Weights of a small transformer language model.
Training: 363M tokens, 11078 steps.
Each number is 128 + 32 x the weight over its row's rms, rounded and kept within 0 to 255. Layers, rows and columns count from 0. The size above them is the row's rms in percent of the matrix's.

# layer 12 attention output (transposed), 256x256, rms 0.101, rows 245-255, columns 128-255
size [110 110 101 100 114 118 107 113 108 106 106]
[[151 122 130 139 124 108  75 177  74 115  48 103 164 144 136 127 148 127 117 140 140 133 141 129  87 127 153 135 119 175 174 105 140 151 152 127 162 115 172  85 217 118 108 119  91 158 118  91  97 113 139 131  83  92  97 128 105 119 116 101 101 189 108 139 107 105 136 107 120 115  81  98 160 120 156 132  43  45 103 134 149 122 120  78 170 178 134  78 117 152  96 122 112  76 216 111 143 111 135  76 165 105 143 110 109  95 162 119 134 117 132 149 110 138 151 149 138 122  91 108 155 165 129 119 208 145 157 128]
 [ 88  87 107  48 107 141 184  94 132  87 158 157 107 113  80 140 137  83 193 122 101  89 149 128 109 122 156 119 146  77 126 140 193 107 130 117  63 147  83 109 119  84 116 179 148 119 141 121 168 120 106 164 157 163 180 122 148 142 164 159 161 130 136 106 150 174  95 127  78 134 162 115 193 159 164 106 158 184 106 137 143 136  49 163 148  92  97 148 120 157 125 132 111 169 126 157 127 165 144 121 124 133 103 138 134  86 148 162 133 121 100  93  94  87 166 118 134 100 122 128  52 145  88 155  74  72 144 109]
 [133 114 139  91  80  91 132  93 118  94  90 125 154  70 142 151 135 108 147 143 121 112 128 130 104 127 197 137  73  78   0 152 137 146 123 132  86 134 133  73 139 140 112 167 112 148 120  95 152 138 145 141  92 153 131 155 160 164 114  98 129 137 157 106 119 162 107 104 102  99 146 114 157 118 167 139 158 138  42 153 131 117 100 168 206 106  92 135 114 145 150  59 104 114 159 119 193 167 129  91 174  97  66 159 117 151 124 140  94  98 146 167  97  86 184 138 125 111 115  95 119 161  90 137 108 110 160  87]
 [113  84 145 146 127 122 122 160 143 127 128 118 112 198 132 126 136 147 124  36 180 144 105 129 109 148 141 142  78 126  90 146 146  88 169  70 141 104 117 142 140 168 122 144 183 143 162 121 117 108 138 173 125 150 138 161  76 176 120  88 116 150  84 107 162 120 128 115  94  65  83 100 139 107 123  83 108 121 136 156 171 138  25 139 133  82 113 134 120 146 139 120  67 100 177 118  92 117 180 134 106 161 130 130 170 198 158  82 138 129 114  55  77 106  80 182 130 109 129 117 123 147 110 107 132 103 101 126]
 [166 191 157 165 148 124  61 126 131 137  99 150 101 141 135 169 143 110 161 109 163 154  99 122 107 177 151 140  88  70 136  87 151 149 112 102 143 131  98 196 110 176 178 118 146 178 141 192 140 124 174 193 143 125 122  84 215 126  72  88 109 112  73 112 141  80 181 146 156 111 105 116  89 128 100 123 140 150 172 123 132 136  92 137 136 155 115 118  96 152 121 126 137 164 147 158 121 167 162 135  82 132 164 118 116 109  93 146 151 160 114 144 149 109 122 120 156 113 132 101  95 115 156 175 186 146 138 103]
 [135 155 178 164 100 131  87 140 140 147  91 100 140  66 195 140 123 104 127  65 147 167 100 148  92 173 164  97  90 118 179 143 118 153 163 127 200  82 112  60 175 161  97 129 149  76 137 125 168 172 108 154 114 152 106 135 135 122 105  82 161 111 160 122 145 100 189 143 120 126  96 103 148 117  95 115 105 104 119 158  92 153 111 131 175 166 156  73  87 135 142  95  95 102 171 113 107 142 162  64 132 155 146 194 101 145 108  93 132  88 112  90  83 153 119 153 191  76 136 104 144 112 166 138 122 167 125  97]
 [133  79 118  70  99 157 118 134 144 156  51 119 145  97 131 148 117 183 107 107 135 125 114 115 126 207 133 121 120 185 219  95 161 150  66 158 133 108 164 147 196 149  71 121 117  99 157  94 195 144 103 144 151 117 172 118  72 167  97 108 130 166  83 156  94  89  84 119 123  78 116 138 155 102 141 130 115  90  92 147 155 120 147 113 130 149 148 110  96 147 155 165 115 109  75  98 132  93 175  75 161 128 144  84  92  56 149  98 163  97 128 135 122 141  98 160 101 130 147 137 145 123 147 127  68 158 114 118]
 [176 107  88 171  43 112  76 112 124 144 104 109 189 233 110 121  82 117 142 132 122  97 158 127 130 102 163  96 104 109  85 124  72 105 151 114  99 146 114 140 108 125 118 120 134 162  99  89  37 114  84  91 114 121 148 111 126 113 128 130 126 115 164 149 155 129  95 153 165 142 105 122 106 122 106 121 131 125 111 109  67 128 185 102 121 103 141 188 130  92 164 123 110 150  86 155 123 125  58 163 123 111 104 155 114 140  98 127 106  97 151 191 132  70 144 133 119 131 161 108 172 146 129  79 196 164 127 155]
 [138  98  96 105 180 149  90  95 126 120 125 151 119 157 118  95 109 112 171  72  89 125 136  89 122 129 106 171 137 153 194  65 169 143 154 105  72 139 141 164 130 148 141 122 131  71 148 182 199 134 193 101 187 102 131 120 131 112 103 135  81 157  58 111 122 127 207 107 110 121 164 118 131 108 145 105 130 122 199 113 121 123 159 137  96 146 113  91 158 106 139 189 156 172 105 117  97 126 142 150 106  99 106 151 133 147 171 137 128 196 111 113 150  77 122  84  43 146 137 142 108  81 117 145 140 160 123 113]
 [157 138 109  73 117 181 147 106 123 118 143 148 122  21 123 104 150  98  81 188 124 112 138 130 135 133 143 138 172 140  46 159 143 142 111 124 121 154 140  40  96 110  61 111  71  49 160 133 141 119 121 107 117 124 123 155  76 136 136 173 131 120 156 157 116 120 118 123 151 187 157 185 150 151 149 130 116 130 117 127 125 112 134  97 117 108 128 127  82 111  90 110 154  91 103 125 152 153  95  75 128 112 108  76 140 128 105 153 103  83 141 144 127 160 131 169 139 112 152 189 140 126 112  67  40  65 154 119]
 [199 126 127 132  50  89  66  86 134 123 152 120 122  55 100 111 102 113 174 124 101  96 135 120 142 158 169 137 109 100 140  78 180 141 111 137  97 108 142  82 152 164 121 100  86  51 128 172 125 139 168  92 162 120 151  80 154  86  93 106 130 168  88 109 119 108 157 104 150 158 159 110 138 157 134 114  88 171 160 139 149 123 126 108 124 115 112 135 109 126 195 186 128 124  88 178 153 134 129  70 124  55 107 181 126  22 135 190 135 147 138 172 124 142 171 115 131  89 136 123 107 124 112 144 168 142 183 139]]
# layer 12 attention value, 256x256, rms 0.131, rows 246-255, columns 128-255
size [111 101  97 114 119 104 116 113 104 107]
[[126 163 113 118 169 127 111  71 131 127 102 167  97  54 141 174 134 111 139 158  97  87 111 158  99  91 133 126 113 144 126 173 129  99 140 212 154  87 143 127  55 107 130  98 188 102 155 137 172 151 112 145 127 146 146 160 105 138 132 165 133  78 119 133 121  72 156 131 139 117 217 109 124 149 219 139 178 155 178  60 132 140 152 144 115 125 141 145 117 136 124 146 141 140 130 136  72  88 185 137  95 128 114 118 124  87 125 128 128 149  59 103 113  77 153 174 159 159 143 133 104 147 146 131 121 195 144 132]
 [ 82 107 102 109 233  99 132 118 154  79 153 150  68 116 170 153 156 159  79 180 139 107 132 153 106 147 134 133 131  96 126 142 130 116 130 189 108 160 128 146 120  66  90  77 182 121 146  99 140 160 146 160 108 154 163 153 107 106 126 131 117 122 115 144  32  55 149 156 113 108 191 180 130 124  65 120 174 103 148 157 130 148 122 118 135 119 115 164 121 150 111 170 168 129 152 147 110  74 147 183 101 104 168 132 120 104 157 108 145 105 141 156 128  88 136 148 167 132 139 190  91  81 127 109 102 155 194 131]
 [ 94 120 149 174 105 113 111 145 135 114 125 106 163  53  80 140 161 117  88 141 114 171 150 151 143 108  80  85 130 179 119 195 125 150 160  90 164  95 140  90 159 166 146 124  90 110  95 149 150 116 115 147 164 152 126 160 125 158 103 101  44 101 105  84 110 115 118  44 149  95 183 108  98 119 106 184 142  92 179 125  94 121 102 142  81 184 171 102 114 106 199 176 180 121 145 127 136 167 130 136 111 207  96 132 153 141  95 128 133 153 103 105 161  85 177  97  76  97 134  73 112 116  96 115 137 123 155 130]
 [118 158  59 125 196 147 124  64 150 142 169 161 134 150 127  80 143 135 144 143  95 160 183 105 130 145 131 151 127 101 131 128 147 170  85  94 176 147  92 115 148 165 117 117 125  72 192 103 132 120 158 134 110 116 142 126 231 158 129 129 137 143 144 148 116 177 122 177 136 124  60 232 132 133 119 102  91 149  98 182 137 151  99 144 117  42 113 115 118  75 141  96 156 105  66 183 123  93 127 118 166 128 134 154 139 144 140 162 143  94 105 223 184 144 134 157 142 128 160 134  67 173  89  93 129  89 101 146]
 [153  86 147 156 166 105 130 141 136 163 179  56 153 151 123  58 138 151 114 133 161 116 142 108 115 132 150 149 135 160 134 125 111 138 182  84 116  72  85 179 117 160 140 104 182 101 135  88 167 160 142 141 146 182 143 120 115 134 125 114  55 153 177 157 117 131 132 139 148 140 118 167 123 156  44 118 124 126 160 122 123 194 103 149 103 167 130 109 135  72 137 141 133 113 122 157  63  96 122 167 121 154  93 104 146 205 132 123 188 163 128  87 163 132 142 116 198  99 110 119  81 101 135  95 136 142 166 138]
 [165 113 187 123 188 112 117 142 124 191  99  39 126 101  91  86 129 158 147  82  84 120 131 149 131  84 107  90 136 171 145 148  97 137 141  65 118 178 114 162 151 132 176 142 118  95  86 153 113 144  77 162 118 138 159 135 129 126  85 116 156 167  88  96 160 118 118 174 109 136 137  36 119 124  73  91  76 157 128 130 123 123  93 119 162 158 175 160 135 120 145 107 166 119  77 175 155 133  84 164 185 143 196 160  95 129  79  72 117 156 149 147 152 170  98 130 165 138 132 106 140  99 121 143 128 170  86  71]
 [139  94 115 105  82  76 121 156 156 107 108 139 109 154 209 113 143 185 117 162  92 116 110 122 101 173 161 124 135  92 121 115 162 143 135 129 107 147 139 117 121 100 105 162  47 169 153 101 108 108 129 116 188 151 119  82 133 115 157  90 131 133 108 134 101  49 142 111 119 113 117 105 102 202 148 111 155  74 110 195 154 105 147 158 120 118 145 148 116 123 161 146 111  57 164  43  63 181 128  42 123 117 115  99  94 115 122 100 102 117 168  92  76 114  98 129 105 104 144 135 194  95 120  73  81 150 194 125]
 [101 136 165 147  97 128 129 143 122 142 135 113 161  86 117 106 155 142  97  85  62 137 207 134 147 115 110  86 121 112 128 137  97 123 161 136 148 160 124 117 108 128  71 149 129  68 151 191 155 150 137  90  95 147 153 136 170 149 125 173 125 186  93 102 140 145  93 106 108 151  80 185 125 125 141 135 119 142 149  79 140  93 124 151  92  88 160  89 144  46 151  74 177 113 105 163 151 148  64 132 155 139 121  71 127  48 108  77  68 116 103 112 149 152 120 183  56 158  95 125  76 131 133 146 104  18  67 151]
 [102 189 106 136  79 151 126 172 134 183 137 130 111 165 134 162 101  40  96  92 177 121 121 149 120 169 105 132 131 129 112 137 181  83 142 175  89  62  97 148 139 129 169 163 161 174 162 116 173 156 123 114 105 128 127 143  63 122 110 123 117 106 121 177 117 102 135 170  95 157 153 124 113 123 167 135 135 114 144  85 139  87 141 106 165 210  91  85 126 165  81 110  53 187 139 119 120 113 172 132  65 132  98 117 163  74 162 121 147 128 143  84 117 115 114 137 106 154 126 172 173  91 170 145 180 199 133  82]
 [119 187 102 171 128 127 119 129 105 119 185 147 123 182 207  66 131 192 158 120 112 112 129  73 128 179 114 130 148 116 131 161 162  90 122 162  90 146 123 149 127 141 102 157 129  78 176 129 153 104 175 104  86 154 145  74 158 105 144 163 129 176  82 197 132  41 152 167 153 122 179 134 133 114  99 103 140 181 118 202 142 151  67 118  94 114 177 136 139 119 109 105 168 102  76 159 158  98 102 167 138 179  91 148 131  69 174 115 136 115 111 139 188 155 122 160  62 125 132 151 127 142 122 122 111  94  59 139]]
# layer 12 MLP gate, 704x256, rms 0.0938, rows 0-1, columns 128-255
size [ 97 105]
[[ 82 119  93  77 133 110 137 158  83 103 121 121 163 119  85 136 131  56  99 136 115 150 152 137 123  73 155 172 148 181 136 110 145  67 143 149  98 106 134 114 186 133 123  99 152 179 136 125  74 117 145 138 159 100 135  80 148  67 148 116 129 128 125 162 131 100  99 134 161 150 164 113 159 116 129 103 112 123 102  82 160 114 131 102  80 173  88 123  97 113 170 126  78 152 129 123 152 148 199 130 159  95 129 101 160  77 171 130 158 137 102  88 106 150  88 153 136 124 176  59 105  98 148 170 182 166  64 154]
 [141 118 129 114 134 126 139  16 178  99 129 127 120 125 120 108 125 135 123 127 121 103 109 122  97 141  74 103  38 123  90  76 105 136  88  94 119 157  99 108 144 132 145 161 126 163  92 108 197 124 176 155 130 124 184 174 175  68 137 127 134 155 138  92 136 122  89  69 129 124 134 113  60 146  97 129  67 167 109 145 172 108 127 159 118  83 140 170 113 106 133 108 176 180 117  93 154 133  72 161 148  94 163  99 136 187 177 112 121 113 169 140 130 106 126 113 114 185  99  84 136 161 175 112 102 144 132 106]]
# layer 12 MLP up, 704x256, rms 0.0962, rows 0, columns 128-255
size [ 97]
[[152 111 163 177  67 107 119 138 123 135 136 101 134  99 162 176 116 130  71 209 191  91 103 175 116  67 147 144 160 153 137 149 102 184  90  89 116 176 147  87  84 141  98 129  80 141 166 131 107 107 208 163  68  86 107 142  87 152  62  97 110 135  80 157  71 145 130 108 171  91 156 136 155 153  96 124 115 174  94 193 138 141  96  99 138 138  94 102 124 101 101 142 114 144 174 136 140 133  78 130  72  99 117 180 116 122 142 101 119  70 158 106 196 161 170 105 111 134  85 112 114 142 134 126  81 104 142 202]]
# layer 12 MLP down (transposed), 704x256, rms 0.139, rows 0, columns 128-255
size [ 98]
[[118 183 112 122 157 166  95 110 115 121 116  80 149 132 130 154 135 198 130 139  63 183 132 119 188  89 113  92 151 136 227  88 124 209 159 139 113 135  81  83  56 124 111 115 141 153 166  73 170 124 164 186 109 170 127 130 131 173 157 129 133 102 166 189 105 133 122  87 117 143 167 126 156 150 104  87 167 169 180 117 117 139 131 153 125 128 151 147  95 131 181 136 173 112 107 142  81 110 178 119  93  68 168 104 104 167 107 135 115 179 172 143 158 171 171 121 166 116 171  64 151 164 104  82 137  71 135 105]]